config.yaml
num_hidden_layers: 11
attn_scale: 0.177
init: "normal"
lr_head: 0.00492
Each number is 128 + 32 x the weight over its row's rms, rounded and kept within 0 to 255. Layers, rows and columns count from 0. Numbers have three digits each. The size before them is the row's rms in percent of the matrix's.

# layer 3 MLP up, 448x192, rms 0.107, rows 218-289, columns 0-63
096:118132147134153123090120118159118105097189132112174117097113109069110097152158196070171123119083126117163134175117130163148063178124144147122187126134116110132059127121142142109086092158043098
103:091128140130085149129085141063153129123153060185139106118087162175077164153152071060129101103171106172128110185164127143114125149165107156122180126102143221131123166140129144193110137095102148
107:144163118127130151112071148144114163138159114200102117103136150127149124109124144167080062122085135129111142151104088084125081076104170091106145131114100156101127132106104120097160115146129128
095:135174140103158127142091088139186118094158140103129169094119149114149171093107081141139056121118125138165147119100090134146162127170146096062041156094124184145172059158118096144136145150116061
100:124087092166180156188114120116106121134155136179157072105116115118146162088173109108125087148081107100135096157102126138135153188148099117165095083123076138102119101119105127116142117150111126
097:161116068098124157132131113147138158091131148091154173181134143126066126127084140132173064152132116114161065116037138148141129092136164126160148136142096115126166115072137110131108099146150122
106:136084149131139121131153119170112094127115157138182111087107127106132123125141182120129168142202152107142076073187136125110132103108097104071118137104081176128173093088137117149132080166135136
101:152083126108192145170159132149140147066135175144151133087188123126109157103118075099091121149102138147074187179095142170122126111139095171095132161080055120112158135144167104132120070091105140
104:172114097150155153100069109057109141112164112117084094078187170117123084099127178146146087128143112132126115167101118090145097034127143129121119128126090136142128153062117069112136170166099159
096:128167145123117108109100149049097115068066145150125140162133125135150118080135122115184173153131094124093119114120129190106104088170106141172050121166199104128139160102183136126149124142088139
097:151103094155087162123125091050134152058099216135081149083126094098111097087125140100149108161110124157132116148078093131118073136152146164133183096118113140118193143075149154127100129114081114
092:149097039108031106087145069128126136086150120103086142116103135209177153135141182096141143133080108159065197135122106122120152141118107139079144151105133188129111130121072138072117144165118141
089:195144063163143123170157143131088117174162138108125171190130172113086150070151119138145160078133154153154153163172166159170139062114157131159083151140132161132137100095141093166134142107140145
110:156102149067125110112106146181178173166132051174169113108170126117132121201161084116114156093179132116140125065132085097068156140123099140163137163120123137125140085125135130116162098129119145
102:118159182055105140097083135115105158148160104162105084174124123105152131151159117058083130108128121114185182149134096095135174126138093086146112171070128093181097072092133097122179140147152125
096:136143104111157146098098124147171162065097074147100145153118106169079117113119083060161142170127147167133071182058147077119119112109137088169216161130139159138163160156136088186063142144144090
103:168188143148092073181159093159149156103081116124109111121124113115113146071144124157187091158152095068168163162183114176133128123133111151065120120053151125108118074053145134123128087089149097
100:128169103104158123109140168075152151158141112103113125174149121124123142161165136160092088155104151108121189109126184156144049156125087148113121133079093141155071160122084128119135118139128150
100:142131075172136103146118088105139136121103139115066144108087097165133104113097058062156083132133154172167104124060135213120103109149078127142076160163069165100113135136174105165095158165180149
104:124121133138120178091110151142138162219179133138121178147127062145149073071057099126136119104119114134115178076143112105136114100165161122147066127151125159104134147128193103105091103107094067
101:109157130137176131091168085126090111123110186142213123172101136182198085161112164058136129096105143102105121058168145172114113088204161100115079137108145152083128161119146096096083124165097114
106:144128126096147146177193166117125162119128107193142115141139072156126188124122138132185095134098127158113183135161127150175148153113147133117126108135147112097134080144137164070154105130117114
108:157159089163123045143181159096097142104133185098092179115153142161121116146086157130060044105090099113118159133145169109097116161093160137156145182141067189105162114127136103096162135119152131
097:120155169136118165167100093135104132125111113120106150177072213088089094186092122134144158121121135124065111138141043112090130064125091166102119076136090122173095136086072095132110166060094135
094:094098109120125096107125159182099102135157148126136083132129083118086160147118148152091145143095084123134107123102178118167061104130113122136178135154148093130147192100162104148134098138105121
097:060119106121189101099125144142113101107100116094136130147097123083184154125122118065090106132173091112152110145108171148074120065146151132119110133205108140158136101106149139115186135117160145
100:126141136110190087126128178062124133147159164103113126128134142135082101037138144151069128110120137147107151131134063073090124112143135111092026104136065131146171122145067189099112148166164098
095:159114122135156160173116113178118158089110113090103121162098081143181081028078142129122086125114099074165153079135124112154085097173091144091138147119055090110174132046123148124135127141139128
097:131168149177108099154172156074093098132081178125116111134138076071083113172089140128161155122150052104122086172127133151058076114158162135177137098127137157173159136093123125140106116086109122
086:100129098133194067093138222138121062118107154151156112162151061124132150043044119150141109165113149160129142141128176125141140112114144129126084093140092072142126108087107158150085090117113154
095:103085149187170113164181129070122099117090121138176114136104180130138104156132092169168162202156155117104167167146099141168142107118099140062153092122195088126108151115160113148153111090120122
100:081166167103145156132162106106129124107105153126065099066078088183139106132086086048121118123194077150071081153133169160122150121117134066124145128116126094135105129168104117156090114089110099
100:046132107090143133148193139167126143154117098158140106106099078103075112141096131143128138121108124174154147126130117108089136183154118170110147117093079121071160212075116184099067155075100106
101:147177103136168172110133114141083098123110156118104115089165124141107140170129110157074109127103140040142166095119073168126119169239146118116124085094158146148107153087107118119156071129183058
101:090149082206130124115164127129124174113163103124137080153162105119111141094191063108140109115164139101153137146123114140077117122166170074132145098142058152103213143182131177160208158092122079
101:107112146121148148120134126114132112107121169151156080084132099104153078166134135151136181120108106103122133112128127150153086107205166151097043166155193099112136119135116113126122123089193065
097:086110158138050068131122121110117167206155063071119157145079196132088109131094069152161199170158169109057185104100156053088086110118129128131177130148136103123135159159115155110099125101147135
096:156156113135128167172149195075113128116071170083181092107130131214108093123154207122060096171154110130138178122088104117100167140166105155154120075093126181124154098109130147090133139115078118
097:116137172146114074163072153139161179174154091110075160138082123076121016162082109142134123132143131068163153123151092108144130112101093109078115102097113145137114097198112146125134081118138171
092:112185040091089144164090115140153131113122118133140092175100140082146131130086091110084153143150130094149146129131113150156139082119102101136072185147185111135103159198118123130122150172191161
099:136096165136076120142116115123153087142106091140093162152119178169157102134129110194122168104062216109085122073146088090140134140123129160069185091184135157113135141151128119069138170098126119
102:156125100116123066095114127096184158139117105198111115094145160060092097097086156178147160078142102187155119110162181151147130126149077185109145088146140122169153136083186142119113108106072085
099:180108152089166165107098119142119142133081062136138146184157083119123129165123071141085072137153105188121107106109120117100142127134170076163113128057143172121084033135148162119151090162100122
105:127186160140139148129070127118146120152055099209063084084118154111150092112142138109095162087157151105139094136112147115110136110160124069130131175146128127152107142170175121124082232106221104
095:152156130170110135126155137124128171136155106176151103090100071145121169214126170114139104091132121090083155076197113159168196140156098116199085117085108155116189073145124149163124124147060177
101:118105183163107175130090079200146098108083161116125187158159160180188115122138145099132194150119159096082104158142115157099183116101125167131155075104086093146043184127089150095135096106147095
097:182197126093090113097142140067121174156081098166092120147140123087141123138142108138108088132167112146122149187102134195135166115110074072100195133141173064170143185194143090134121147129159131
101:154182139185108079117153205130133122157188117118139122099160100098107127095128130135113116059167074159166090139118099116125085071120051140175129150144137137160115137149050097139155165086152103
093:138119150108130104186117095101160150163097142127129185099151198105162193123091165099132128186072149155138218124079196129139075164074098110069148088170113087103149166167144111191086101151084180
099:141105118153110120139186151102201191131138157144194094154144161136190151098131106106100168111102116122152189128178152133129096158107156133152156167092157088154138077147098191165106115180051077
095:151129121093156130081083142124143106088162160085200134095097087096122152091073119146176152133123137123135157130125146163087049085119123132153106098157143125104128123114079133166134123141110152
093:130109114150128134181118046127183162104123122141123141126138116070077141196123058127155107145110106172066144186146121113138120142135218092113133099115132151111190123085103099140085151092112095
104:162094069118101153082111084107141155107089125133135162178150127152133161136149046141164124124138163075146148158131180155168187161118107136157120122111103100151158122114127125137143152146157117
094:036087109134126133184126145156157111157111142130160139148087100082094122147181117155183144108167138068125138197160106130163117183116100110202122126131097150142131158199143117103171068175107155
100:118142137142117149128146124231172120094111123198159149162157117168165113137192127144118160087168129099110083157160163120112125095142165091138134113134133170157073129110117138104175118152093126
106:097115144136101108151146131116114134089141077125160157114163129140130134147156103138159073133119073115142064108158146157093051109153080124145065148154118132120161083150095178137106119138156127
095:100131153143075144073084129113123074176065141149059143130117167135173138172124158077135084110211181174081100121173090104147187157060151111127109088109161126167091205113093103164099127162149097
105:105109110111085104147135074129163093147144097175117158159036191126189186133116194111130164141126078159112132094184106113158137161125115098131128132075115154105147150153169125153145105166116110
104:106106097141101088156109145199137135162163079116174070071103100134120098066123120170107152157107150052139160080129142146166130153110206126144181077162063144192073144156156143060119092170188087
100:097083147127135189165120173122106102155123111136083141122203068104137102084175117119176049127109087188121119198181072173060182094122107124175103139115085118143152101116062164149143181140116151
104:159114160094104127155177144153138197175155061096088131081092119110099138084130133147139113104215068076143124088120124155125181118159158066114114100153159162150146149106114150097107118129155179
094:066142153180076141053126088120171124181169099116150113122096144132126080129115107102115078124117113130175181185113119146116154121128160156129118099105119108091127101168093163059090125189140096
101:099131180134179078136114125179136142147156127142155143142121127147169127091118103058158087163136096170116130080094136118118074080129101158102120092159107181180091137145169142171145119152083136
103:078176113132117138141179155126134143161138160138176167131134053162193134088139119106062145131119075105086106057133201170174171150067174130160114161119171162114139129140144196103125078123100134
098:207112144179156082100136136080083109105098101153160141133190175063099170104109139146096121094108209081120103073135181100122137139168100193134165062164155077138103135113213172142138081115136165
098:106130093106157145082133168153136094187121130167194142092165106134129096138089091197154122112100101132136122168113112135037090105074082085148128126160118146113140080133191123186087128129147125
099:122099101109144063125148099079134175108131076118147142129111123060121114037100128119112139043132131129183154164123132164146121083143087108084144163095085147153143120100169123133093144097109104
099:172078100161133084137161136139143130090187107103121047141158173135100106109059129177128097060132168086172100119162104157149140073118174076138144163073117193155078133151130100154173142152129111
102:104120134170099119129156106139144158098080145212153115117167178142105193098162041102125163137095091104173070182133168130146110111159097132182157117091106074152093091125060091152180169143129083
097:097172131159158183135130148158140128115112165139109189161089105170106119057097114114092066146116089148170145192144116097104172104171134123103078104174139087110165158153083139163102148127090079
096:096130118171156178104126121160155157111138115132156084156143184178169115140128146135175144042120187104139143168080095128123139151100126171118131144149189110163121160155081115140165169140198076
101:135136112089140108150140107193126033129127121127123143085134064142117135095100102154116099151110161094120159157164147099145215159122147141064142160180096122137120091145073072148151126147108106
# layer 3 MLP down (transposed), 448x192, rms 0.103, rows 218-288, columns 0-63
096:074117159133164128141187140112116112064172127206130124140082085115155169125136198046163123155131162100145196123097148141106131142147095121137148110116188135118120174102132123123138084136077114
104:082191124118142114148130183165111132102111157127114136107076108092125164119161114121126099148153147149170170106139127137153107117127124091093097052173140086107138117104182147172132140095119164
104:135185064164118131174135105145064114103141132100148102163062112173159137125065165157159172149179108183173099101116114133135118091172137082095096123172115141078117106168126145134137103145076090
095:121125103133174138099155099104114081103133093138143136082133097138172128136121099081102133149023189163191151119130109142146108165158114118088100106076138186126115092107116103119128111167097092
102:151114118111115128121089112141065134082109123099096112140114144147092179139109116101112183085050156100107103070130126052098090116131143134143174199097152097050128147147173113135179085144167141
098:124154167121092144120040115135101116129144116137158108167156051184128164119077167069147159139115099132134174156124152132153095098135098126083149069173133118111127163146079155170136127096155174
106:124115161103077141153073187114109143178105141158128163122148153121158136148158102151088143181137097071118203193094118142054101114154147117098104110118195094077140109112164168166097195074142137
102:099152072129105103110174170109147106145114144136073151132144153092159121155172098145133120085196126124112083139122098134194114139098156121214098154058147152098139121103098063151149104125124075
106:136169137147104118175144145176131112056189156136136113094141170108129196126054126171117135096136140099155119135116090083108147070112103108145168152094160118139089136110238083195157076136058131
097:163172156168091109134088167160147118069080109134173156105136204115159086126118071142127200124128098143091121140180149127152138119152118104113177118140089074110176125156183133101156169086149087
098:228093090147101103101065137108069140129123103136064122143178101141179187117155082085153130167059101144109148093100122082088153164193106121109108121094130205123160127117105149115137145076144095
096:129117065141153153120068178118097184138093120116125114114084142144151104102113163143119095063133088142134116164112222139086143110138135181125135102147118136179121146159072173178083167105143160
093:111142126129063120128193093156120135110119107138148201120132165171167135140160114041144129136100153191157112108178105138119165113135145111104113074084133090086075065154152191123123189052142085
107:120130181169053087130174136122114139145158116092126116160083160149144123167102163198119161155144144101162148123133120118112122151189102097120122122102146154224098133156103111124111134149132162
101:163205136078115134131217154087119128136117110204141114185072124122150068104163134144118175098154058104164154089150115051155164147124072064121137172176132129089128112082114073169119189133125133
099:126180144159104129124060137157112100117073125113131098159079099062097112106128142088061194115132097120134121161144151111157116131122111111075109088072073125063137149088112114061177172162112137
101:136108123108117114155123138102118104176114152149120083120155176159162154190127085162162091124131159095118084203127094193111147089129074121083141100085104132060097125150126115103163100111141114
101:119106108121095115140165122137167113131073073183117094131114117130102097159115158162130092122116158132135078169144136129081179110180112138130125061048178068203144148096133090170129141115125145
101:154182076136132169158177100151141140155122126135099138158117114124150089159146150091131145128058080128126120149102085118097136133157150119140138116118091138164127155118140166195106065095160125
104:115119134169154113149099086145098104107108162182164132136109132118151146136091077166155101084111108066122167100138160144119103167202094144212157087097131155114148164090180097109165087134168155
102:124167098110144134072167112136137093131057111148113140135128140109109109042165084145177134122157229158176084079171107148156089122138162148121106163162142143063156131160132149142106150066121134
103:163127111139185119100105168146146090125185159115120169107131126130096144142174113120156145082093108163192143096115171157120178173079175112115156094110110171108112135188125190110151133104193114
104:133121102073127140124131060155110181116134149111179150131139093130113195118103134061110112161122142156132157104140116117149141113150140088163082139095095167122129107146088143152162154132097126
098:179100107147110092161166153145119144122131058119103171170179134117119110185101068089096111153086177076148079128153142118166126158156120097112100120163093087114160104128094141203171118107164137
096:159176123102142130132138109148142155207097158075099111120125111132144131100130067098134156154112115133151162116139115171148075106132083123115180106103087143169111156172198125188131122173167172
099:181153132144046137128040098111131088154130077161102118183109137152165120115110120146148192117109134130063139181124185182149085077066114113170099086132133089123141108119128120173127151147118154
099:192124125133181191113088139143140095126120096146123158115086122123138096114140180138119123107127113087084121102107134106071124202091111120147167140129120105101155124116154177137132140105116169
098:122128112127112090127178090109101194137143155077072109098172106089122111105156157167173106121110088102181115136149159116072135083139157101094128142122122109130131079162166058116046153124128109
098:095073185102132112146116056086178126135093116152105103128142087133161127099141143138162083135153145100096171132118167119114189094129135135120101104164090131052106093108097138173123123140113124
089:144135101126166096167163153171180115130061155080146120115128091163170128086111102072119182137142091084075143139116150124140136154111088118095112229078107141158140157145077112157133170141132133
098:126098166149149121098175141140107161125141144074139140116172180122122132141151097123101068098058094098144142170109148185108156131140087098123127155123073175048105143125109103073157088118110161
099:090105143126168106115105169124155141082143129136150129110141144104144125092155103108096106103110124163105139069119131077159087141172140110144195147134101149114134084140161194124125079110120147
099:102087139153150060108069133114122133168109080121166184096127141073088049119169094098150144071117129134118143165193105062108125090158143181119093060115065112132121111186133170094157166134149139
097:135152167066160091075100117055192173146095085147129135127151098158116170171158113131120126166148105078080115155101156139101138144136106098147135134159153109150117130157159102147150154110090161
100:167144137157134128118112094116121168158082130156095117114122140074121082130105109132144190081117059127179113137142109153129108078107127166076144112136104201255081162154135126202110123132118135
103:084081072077093068111146151110101076179152160154124081098107122126081105136079114103138135104150187083179099139148138079067111132165138061163092125078177164167152133118153112129173114114106214
098:065175110098064176135173083138138140140064077171112090129129088137116110142128106109127110101074118119125055113181145111151074169149060115115184099097143154111144034115119156139137112165118163
098:121086061144172067131183156092209095178104122129124120126178134173103120162131086153139137132125133184142164151147104040144146122080150078114203150097132113018134089116133120048161100143187109
099:105108124153128166142121141112139147063150099164158073083125076137095127170132150114089156139151122110103164140132120117099150149158092181110147044106112125231089226122150147114147112155152135
093:119208116154121123159077182165157133131144157106119158146112153163065130072139139149168192108101133133098117104129154079152106092135126055111166133199161089066184126144169057118085097101117130
102:109108168149133144105193153151134150148119131155116115166098118202195171156142129173148114126104124153118090070133182084148056127104142069194144154124091200102090142104045168117158146107129162
101:155157081094116093131003160108181139115099163121139133133157127108129070094079095118127144067167191144114091053128127074209137143153152117125087151119124137209123142161129135113125116136129127
099:082087138201127155145096041064177195125120081094099168140142111139150169119186134137149117151125096136104132113095117143120170116092146141096114122109096177128114127120168085176107088106096168
101:080108116129086115147079141201116089101134106129103140152144043176064075115099091150158144163175164182133136161167121150150165110119095140069085165062083135163142122124162117089071202122121054
097:159151151102193131112106146160185131169094151124124160151172127107157157099123053169114175144165150116156124086073136132065101162089109152102098119126147119000105129133186148140172160152133140
099:125055119127147139129151092103118117089079127086151205169117149190145141144150188118090148103122106110115207121192119084147148086085166127143089078130121146142126162081112119136127086148191161
100:153088109132116146139150127050110136120092069171125141193119186113129098129157101068106175124202136168153122155116108116093133117125142093121135154116094137053102183111151126094139168155168073
102:164162070102062107119093066121084169134081170154112162067064119093152141135090088132143139149101136189170080171091129066067086074156168129123105119145130170109120108160161153112133113111143148
097:163131148175102044089052131136146168091086132088100180119103144156099153159089156198127157150139153164171186118094169148191102120141132128118113133093118076149120109052181123137143103085197160
097:138143171144142133230104107149133178177173125085197154191156162151158163146093137091092124104095125117092146124114157176157145132151127167144140131182137147094094128171100186095084147137090150
098:163194138151124103115156075139094097112118130114149125118140162080151197173115066141171114133153104116157114173073183093139156093171126114139157153181161102130172084160088120137070138108106153
093:138174097155144115106109130167140104110133157141165103125122140136126158120175117111120122113113074105157118058114126106166141130113096107118072131154103116020086080048113140136182125121110125
107:132153106136142131130000087175130113124125130177131105115164117133115125143123076080144103115128137107144196151129144090119105148073145100104099156162101152179142084119170115221124165089159125
094:139115162091127065162147087133161108127140144115127120183118116219087137102119157131105126105229077104078154139088129147085127123088134204147100080117083113143085144110142109095147111154119125
104:129114149118141106116084105101141128141056117133127153136110104095153107219056130093090112116081124189139080139151095096113090164124056162145178144101177067106157177148106138124084146148082127
105:102143145174124151140132145143106172097130104123139171073138117149149129129174162124159092054111094113066116122156115100119130142149169155197103113138133100162118096117167112130071085101148130
096:138191095125119118124135126108166157195135115126183067122145156081139130112110178128119152173136110133129067128087156067193163125080152135063082074132095108230223093130152117109126118109097182
103:105133058127158136108142167147073099129135131132093100136098127109148093142129110164157134132124189126158137109181139130096172177135096185166102119124114195059116132166116128087124135117111108
102:144122076137139150101107114105102076079127145110106129122148129085194094102120128074122106125085144133113156090139155161073125116171130147150142121175151067140102125139108143076126158101136142
102:071134035127098109159167100118112095085163106128154137135091167121161127108068188117172143125106100121160110119123113181095082068115151133118180124159163134021095201144099126122140119105091144
102:075098160138148111141144183165117087104095168087155110104140097127099160104085105152130119042100135163116041099168119125135118139119079122157171131137145138114146078173135113146144132214130149
095:162162050112156074166116093115141087095188169196119122161109166155122095113159145113163101096151115094179093141117117121121130075128103116152146123195131155104146137108134111143167113174109109
101:140121106065103109091188155093141127130106154129178127134128141057185113171123150172134050105108138124114127130130136127090095131150098145116146081116118105153128161126152168072142149152130120
101:096155049122151145143109116114106161143134084096190174171160113139186124124145152051109097128160141158112129132071124134146126149094102160176089096131129137222102144132150130123104070137124119
095:099110112058105111123124073150095131146091145135116168118066117085129085122142124126150129114132086050051133157103119087075196136121139135086126145057131123145148118210127124142152120146173150
100:164132136117131107147093112086092128118140114127128175068085092094140187147131146116072105130160104133102132112189128151129131123147159119165194123157169090143115105101173081099053057121096143
101:134084085103142111123089082153093162132102104108120136172114137127143114090135114138129090153135118119130108118181096154137132145150070175119107178089138176176117106094166149137122152124179134
100:132094136165153123119212154135116097116164098098139099147183108130135098155072114108115096127145120113138112128139167128121099148091119112158108174148161200097091120080164103159184104059134157
099:104126154141126040176051119103129048090089089137189130145122121172085143133104174127117066104120165081141213174112132097127126151122124080114120110116161091125115118106198134127076125109123134
099:142168125105143172159114105099119159167141147162121120155076195131158116139124163140139183129162128139115133196169126175147150118177113148081095062166101141060068146150074106099106146136152172
096:115073164153114155141182121143136092125122182156169124172120110111173126147144127245144124088169111112147102114161156144171155129181130129141106075083120109177121070099116170113196169137145074
# layer 3 MLP gate, 448x192, rms 0.115, rows 219-289, columns 0-63
101:128148146071158151138150142137109173112091180127071223182183163105159102110175148121152129204135103148134072163134125099133155173121082130173113142164140112108063136122140096111148121132118132
109:092128093106181147127110062078138092091087120167096142135045110119135211122071071123128067132078063168104126131140074150128100163147135147136082142106172143091107144130116147163082111111126084
092:090196072186180149151142151151062096131119197125087139125155116124165161087156170104092109120137094133131135111148130113136193172121124136122159180146118136151148149175142146146149152125128142
098:112129115082160145121136115142157092103145090140160160108120113118099113106065175122103098152127118166126119183124191182152117105120129156204135146105139120131070170161112098093088075173061068
095:185077092129122122116111082101153173091086125097106122116107159132158127148127175129152072196140162117125116111136096125126133125137106088135122137138143102078155078109102107139073107107104117
105:146126146100128110174193097147184127140144142090131107184075110087154137124093154139111109099032205136098126141138117034082186183138131089137169111106100120134097090161196131102175083149034121
100:134099127126131153149155072166142140138066078100155087110036142116176145118092122181152092101104125132178147137135139160024175149180133098128121098138096113117125089178122145096101104080113086
104:072137097160126097074176088098106148194138138188110171111126129162154150097132122178139121146140149077122098141162134146119153141164129152094090112155174154098184107138144153127060136066119118
097:148135151142158124138106145116110178133117120098139105100137123179127209118142122099146100146077134114082124115121128143089111154140101179183122063139072140108114167163126137155090175089087093
097:135187138152154097099138136151133100200115119109150113132097046141053143142021173159143060149069091169120063124092153099132112154132074121152107038117197147152150143112109127108125154122096120
090:098129121136100111130128126120080135096109136129122132155156117138096137158087136178064172084131124124150117124105145113144088110103071177061127131105097040122076162119184082122119108141180140
095:103117123083178142106170121088090101143109127165158137097165120179157168128135125109095107167147147120158169154054116109039164127152092154131156099120079094111143140142147135110141156143120115
098:136131167085135124147139115098128149101118140184115147147145154113147089159165094133132153103151029150119119177174112111145180144116109187120139097068173147126123159113157124137131133130135151
104:146106122082098118161141149146108141172122076131097044123161169129136152145131104133144160058112133142147141052139089115129159144142081127094170168088094119119090097113150131184136139124128155
097:123098126154155121121146089101147106155166125168127123116102071110189162155105084102137127091089217127087156170090123091124121154082105088137163132102156125139107129189080081141086133114122102
102:138121165140100151139174125198155125140117133200137097181128127136181157101148100064124073133116140092061086150136189172117167117149144173082157137130130080150133104126131170199124094106117109
100:108132082110095137140169130122132124141113068188077114162102163100128102155129104147125163107144161101138095161072106193124144121168139153142109149165143140138077153151164152115116162104135152
098:124178135148114114056148134191175086147131128151089140090125124144095140104158113176114052110123163126170055141105181142117149148122119127109128118125104117131101179071117174102095130113141132
106:125121127111176177107144172113096116150156174142189119098164151031109142136166132158158122121128162129115124132146068145134141111147168142125063063111123119127041080183129100112136161173115156
101:161137150181152188088128088074072155126172131118108154110144121160170123112122210126101096107092142149095201178135080138081078106106065124142107082075131156194149119120171105116097196121147085
106:128137118142077097070137050080142158160140100143088104167149145166141107188120137144097126153111152138088138176104134106146109116147149134126071152124138164139169116150173140068127126123132145
104:173128139083134142125157107141145174116178107168132148118136156143188162104080115071148084123116121185122174177085098135126144088179141164174091110086156116127127095187156193153086161114056094
098:148120120112144133147118107074106127123167071079129166148070139147156115113090127214039170114114140116136099144123132123141141115109169146108121173147083184124133183117154115151063149161165150
097:112093100151113100164126147110101117077181120123181109117175108125125110064148127183192142110087143128134130137193188115125121140133114236154063120146111118115101080142092086149110091106126106
096:135199184130172120149104138107104168117125134123108147135076159101104130133109165112110117136126095038155099107132098106108118150140114073110110105154072089141159090093172152131134140118137107
098:116085105146136165184097154157088146044133167131190099102129157123089197137151146174094125170118154120172100049131178174078118148136164145159115101147143072159108146146099089148121111150177099
095:120131104113089132118117093170100111178096059139108180093164115136106132084139150114217143108175097177158097086154120120134173055112177103133135075099179058127083128067153178125141137077141106
091:121065089069129139142142127134112131092099137145106123075062101139150182150090122131136135145122103113113242140135117118150155117107139108148159110141173140119117157098144115140055106122153090
091:163131163134135090082114057154078112128138094127152050087171223141126058129169163106102121151165121118115110111178132116130120122206164186176159116137189126125080111181135134109169167112142113
095:111125176120113149102150099170136127150095106101131143175056116096073137094148113154146172188173110130155138150133153117154133143131117142167155178175146107126100118112125103123133146160124151
098:044122149148135129118154113108130187099117117140072160075100190095132115109126076168120119108159102138114085124156116108155136167155136138133155140154124079109139152118185180120110134119092136
108:147100104132135201133147064098085159178054149165086121119164173109132094113095102156121121145182109171120113138141134208192130097110117128111114160166135161088086095122157097113089155089120077
101:140092191063115157081155169100185173154132117201119125112061156100120088109123164087120121105136138154097093160141078116141191145099096155100206130113171123115146140164113168186093106112136140
104:212107071182120122164130074140146152131090103090164102145153154139185115130116119155167121067172145127148153177065132114113155122148145191182159090157116044175137092186136145106139178155094084
112:154113128101092180091126075102149100142171119133081109150128113083170115143045149141074184089123168113129134132149172101131106078144151116119095155131191101120139100181227214134131144134064146
096:132134088093129120073163165041136155213102110217069096166138100155091085158101132114094145158168126124062090127091070113087150100146147154162156178182160096107102176170125188151146152091148163
096:178111083160106143109064085171108128105093068135056154046096155112121127068109149075170073141057080206135137155080101133126139103135115116106157110142144093143130151123089114125134124078189088
094:116116151182102115123128104158116089152121140098093104048138119125110134119104165122152038054152136134142132182106126104078121117146125131139099112074076115154137134151179149117097114044110067
088:091185117070170111208124121142075155108151100141141101121106165144160094118112128092094088116162131134213178137151106144136140147079062190073127126083139122156157130177131170133137104101201153
100:100128151125124163094146143115077157203067095147097169159112142098129175182147089128092147170150130175096097128111139128122175161166113157130118111120126131092146161129148146148107149114180148
090:138113138186108177178177108107055089105115116107132093099129126131118122173157179131125145132148085087101145154184128154163119119120105093128174046159194116126085166087110087134156144108128120
098:048197065110098133112117151137171056125181111183116153111147145188198161163146139119160107133147114121147099166101100141100129182128117088189139149112170136163060153142130128117086116116124129
103:105144127111131111158131196127105102137108167122174070153130091197127109102130134103132110089156115128132140160140097115106123177158169108194166201170151170113131143136157139151099159104157197
099:145157116164166096108169142136171100087122069192153127099093090120118148120096148078118097100140142124097106150144184142120151099166071124122152087102169120109084082136127167177029136163137181
095:149111139141140140140187100090118167103191072083081091094101152141098151121102115137037182093091166114120125115131134049086103102167136124105108193145128102105102107136108182098128139096138134
094:125160158118136098174155114143137141127029167107111111110158148146114121121160102174145113058109132160143105148112100148149108131130124129134115097145185053133154121096160131146122116110106163
103:119074111114090171119114115163179130130135138135163092133135152165149152149117121071097203119089148066101165118149113122091106124081097140058126135117140125101062141151090123136120140138178141
101:185154143139088149149147066142153149115089104094139110104159085133106114069118136171181144119121109048157182122151127098159111059079175129157127145077146125151126153098167135154136117084109097
106:149124185146202082128096130143121139095187104069118132087159120114165130113066160178064115125150115176130126161083094134148133111061120136060147093095081144114134140145163075161110141074094113
092:150055116135162074182138148133136140094098106141143152053092133163103108136114105111131104128151138083188162136110087151143053150133106100139166111143139109193130153051136145099153155132182110
094:109165130070106055108119053161114129103097101159099117128182093108168151116102092118125062055124098166125131145121130151123114154106192199135082050146174089127144079140125152150053144154137091
105:127131091137145130139068041148131117147101179163108133073071125154160097164066113155144087120121125095182147168108153183104141076079119154139073153124136139138101130130155140197147196150162163
097:125125151184100104110175083147144158146121165128104126133128123137132123206114076138139115095188184117122108130095109183100151052129097070152169208163087094149158124121138128140092122072120140
101:068146168133171159090144154140171126095094146111060148127085099124118116095083123106058102074116115111159091161136131142103088187138126127137084118156096140091107203173187139142098137092047068
110:141172093143121158063159118085141139152130162119106086123068104117128160149116125082108136117155100119153184125086085158159172163157184161091113078116160109133143156129124183119114172079131097
097:166049191104160202131098142094085142124167168127151142126144164091081187140106117127116101150108129080082115118130113158111086125088160185166188117049148114139150101162106116124158107102100166
104:129085122101122073129147082134077093194146092154143169135092172143168172083107135114162011174115157086112178102147187136165125158140159098083100051136160126137150095108171160142109133126105153
104:228069111125112141149123134166105058158100090138136125134124172157154106129130109129133203128131090133137094149108139144135150101101111078152082139053115087134069149086139092086068148095137180
105:091153086165178154114214083129142057133132146169131101111076157087145046123062153090173100132112135126137107143116116110072172120153089144131155159133113154102065115119125151105059124188115103
103:131141172131235169113135101125167146111159163125072185080134140142065121112100133157125106126114097131119179160106123139185101111127152117109054161096121137170152114166118089123107120075137148
093:156110115053125148066138087198098167179129100112127132156118144072123075172136131101125112113170150140107143083128135150103127122118209134181107146151159123109187095203131154176108180126134131
103:096144117165117120114122080129035187161139084143121134125146066077156100120172082131189129164171119126161060111147086156155102081123167187155036162128107116127149127181124135145103147099137147
114:127134170166097088125133094107100152118171134117089118139156135145116094128082117116097143093138132107082097104111117150133095038151171128119168115060139110138124140135187128191127157075143168
090:123149161053097117109121127161100134113150052161164175141090116149152043103078122156110134094077109138136207187077130088151159149132153128121121119174108161103096078169132103103088140129169136
103:154137122119189134073158074074154130073143154163126120162052146033069103150142161132177110138110177138124126082152066133157163180141103125138090123098118156132107121118137143155128147102063113
094:134086107110159148151132169156089133158156139170119098053096150191136168134136142099119137152120111104149051100191113170040162170089135169138142124119155111098023129105091109151110166111128112
099:101100137105126121110113137083091169126147140113096105151143121135114104078088123094120128087173104146125103137220108155120167104147069172142053091143090130148132099098092139140131133117114126
099:163140122161122094118123151113097120147161077180179201069089161180144126100107139169157078118220152151185163193136112124151206163139113118156120129176113116144068130111126146114121161115121111
098:195120121120164149113132109103119135107146132100176170103129184139131125184113126147104115119137126102192168104090184123125123086179058138121191188094079146090092133083161088145112181178123144
093:098133135161160131112143126126131167134115154146115108096141122107130126155109171170165203075150146171140152120149102159097067111172146142137088151103113098109099134085202154129114095148154095
098:159088159157144132192145119108130137149167097171138157140143075119126128093113144119090118077124176175141190171127146101153170116120134125119148121116095110124083123083192146090103114112160142